{"n_layer": 8, "d_model": 256, "vocab_size": 1024, "activation": "swiglu", "rope_base": 10000.0, "rope_fraction": 1.0, "bias": "none", "tie_embeddings": false, "init_std_up": 0.0455, "optimizer": "muon_variant", "final_lr_fraction": 0.0, "steps": 3956}
Each number is 128 + 32 x the weight over its row's rms, rounded and kept within 0 to 255. Layers, rows and columns count from 0. Numbers have three digits each. The size before them is the row's rms in percent of the matrix's.

# layer 4 MLP gate, 704x256, rms 0.132, rows 448-469, columns 0-127
095:148175160178098132166069111146173144099088169156070146139109097113140149178060192135125106142132146165127103109115122100118147151094150079106133087150056148142103144137143135115156150155120136171140119150102160165119100122148152179150180061079194147158076113171090147210119132142084077151113151156142104130162121107128079175093099103064088145138128137158105125183118082108067117154140
099:091093091089211122140125114072142170126157133139125175171115112145147170135135117158151179064098167126158184128134112099192114099129181161082095120112155101156199118155165122088072141095087160125149101093132174152102149184136139209081114084097140080142113118138148131178150148157132133096126183109149137079171091111129103078132197136144082160211136106097033165043141084128117117087193
102:086173178133049067073112179105120093089105101117079145071093144180133178196100128106135139102132165134178135064076070104162165137109122120084149125140079142099088084108060126150148095119152116105109124167066156166107137147112184111158168147154143145152187193107109105120111109100102104161141211101105078181077129113095154085119119130113162147118158124134158133123101129143098106158079
099:147131150131147105174156146091125121087131128124138140138101074150138123130159103138068109108151136180119105130109156117112129123090146132118084156184162160182116134083094120115148116150088134164192112034147113106121148110121097143140140112086133136118131118048189171133116095140161160161100091174122144129154126101166106164179178113115087077188147169133089119163153171097181084129099
107:132153112114136182098160142162111053152116077104140160137087074123119146085148133141108139098102114058069101079095114168167184102117170135101124132111131152115142168100101161157142094134109133134115086112158150119203125113131122102031110177156101071100124089146105130137096108143107126098099110130155202166095117125137051151130114138113135143103090059137123109162135113134138159106142
099:122114125139082171084098124108146120144106112172123123182150183125124147109103065074134093104130084184126152091132112096147103185083144091140060152140174151127116114096096126177147124079141099149117097086141125057120161099117118193128128134156143186034137096178106131117167094122058194103119128085081155126107155100117128091131143091169106146091195079131178098099099172070162118126120
102:101077134051160120165173093186105083144105068099103133106114108098100151144159125133070174129159097159139105103121099129110150146161096089022112115147097139113181092138121089177123116166135133124150102112112143100154118158131143078133135143112172099168110163057205120126204124096130064161176131180127107170127135116148148096129067107120166138155152138087110167109139122129137116146116
098:138112193161143098140159165110133105105092217120130111048067133133113124128138123121110152137136129154160111062130108143143137136091126137115126149131097098093156110105138114129150086104143118183112154116111109120196121110099064143135098103063086130182200138142188077108125071190160145073051130153125127181159133121144081089110152134174135160116095139156125154093086136083113127167126
103:177178141113118153149076100125122130114118182091115134092143134162105149152116178152168153110096102075114143109103168132127137109136160119157138089126068147114161160134168114135074136189176087155201146129107119133133193087165143107179136189101191097150089123134118126130102118156080110174170118147088125108156122145086179149120173097070093157086100125124169058129125125114103134172141
108:132109166095142125112122179137115106087155129088160178174077088097107092093200108064131077118150083121133160158095162128140140043119108112143143143154142197125167041119140131147118129151152161177148108154094133104070204158101085085147132096140143074144089121155140148139065097172178151188082164160179124176146158115119159125096146129114132106064115133151143143078131130150135122093056
098:075113164176093127146128093134115100082182133090124081140125162115107166171129129129138145124131140112095168092121092115155114153098143130154090092092134099106065176111098095156131106214082180137163081154086127117134167038120186115146134152099180182110120178115104097183153111187144104139137162105170123148137129048133088092161154154095143108148123134149148070113100113194135101143162
100:080151072135139121163146201120115178121145188152121087111125090142116079172106117177155097119128098093133168094149129114168147097099190061119159114117132134080157131125147106101176181105092139100162135100108134148107157112097126103042086140111159107171144156110078113116123138081182052150149120144114116055111133052088143119127120155083124115116107181062082169141091181168099112146107
102:143121115109165027105157143149170133153146138109144133145161085150207083162089121148095134101179117160124106132114223183172121125103160146125172161158137127161117078155126103138164115168112136134189101105078176134165179122144120093075147153158129130182112077088119145164150127152136139133138125114192143127152207143109134152115156143123163121142090162160084144102140151145138084199096
104:133165093104154120185096093114109219172168155124104094140119087153165107152098125100155146168168157097172122202134149102120119061157099176117140127184155122149092114108141156106148154101131121188197087095124103137171174126151140184146088127180115165168145152147157121147106147119119133212158184070109169106123122090112115155126147172129133159129147100146112152170109165104116077134162
100:133128123087156069162146109080143134185100192138164175129129104159111126163136140124108086121167129145077122114106186182159113219072117179076143110099174165077132138137134143168133142151087117157133096184120131115095114180131117069113162096073138162157127127160164089134134146104061172164090090156117138121115139174189126076066151154121134098122121081126114132120143107115102076085100
096:136111093154167133192140138146096136094110120102145084154118171160132155165137213131144103152099142052153123069098108153098115137186101147097088210121111121158170117072168091114136145152077137143097179062149072120094050139118066132085077151092120085131171141132088190116066129113138086072123132117164171092132152100099171121098153159082092095148087129167127130110080049148158129147149
102:113128119151147154163125149154167064101088086090119140110106125182094099140125101092147154104088126106119103101125133132116151140128147042149066152111199052226153154139211163130153045169182165125165141063189149133111182173121128179144132092106112112088110109082115162171063119197098125133155136182170107117112111081127133108071142129134127045127093129151142126142121171162098114130196
097:173161147104075059145174088122157144132135090121129116083151163162155126152168166124108186124106138154045084137134132105180102079198166121158114097147143126155076112149134098147132086082097124098082095117134157143132170123136172080139126139089121091135117195186075096130183137108204131167100165094122158088183100112097163118120139111145130113139142060152149154160069116046140163138185
094:109161138171108182114126134161199112164092118074111096174167106095136120177177131125138122083055111179142117168118151169130152138101127113136088133131159115116160135118063123105122106153168111109147119107074145153111160155073093173132132155110145125162155131165179136108137178165135132135089103167115112092121136053090162065130119090148145205144043098162120168156118158076113128139087
105:101106109173084173147158124175124133095138121104121094145078116120095106140154141140080195099112201072111093113145187130122164149154159149181124109123157142099118092168147148117162122094176164129134162141114095177113122181118117126130149121123095134098105111117075140120121094118134120176118120109137133088103161149077209128118087172124142146138143121170015135191119089141174121139160
101:138183183112101119121128169109124086179134091103100155143154218121105161139148148139116101127156145143191174127149145106112087144104194127135142071178150134084181115181121115125122124145087120081117129080155052156148092201151125126103106102127099112120098109090112090121066169106141193082087120134109064097057127099117176092116185151155139176102101128128130108094115073081111118137086
105:100103160135122185220129149153097142105132111160147115120123098163159167173096095149183110114091140102143114028147077137101127144174088109122073143127192098161125083072123083175144161117143134063117143194079164109072122121175139162086113204098118110135089093156188141134164125144108156145163155167105092108188147046105104119130126066139169095098182133144136151104089144098102164142116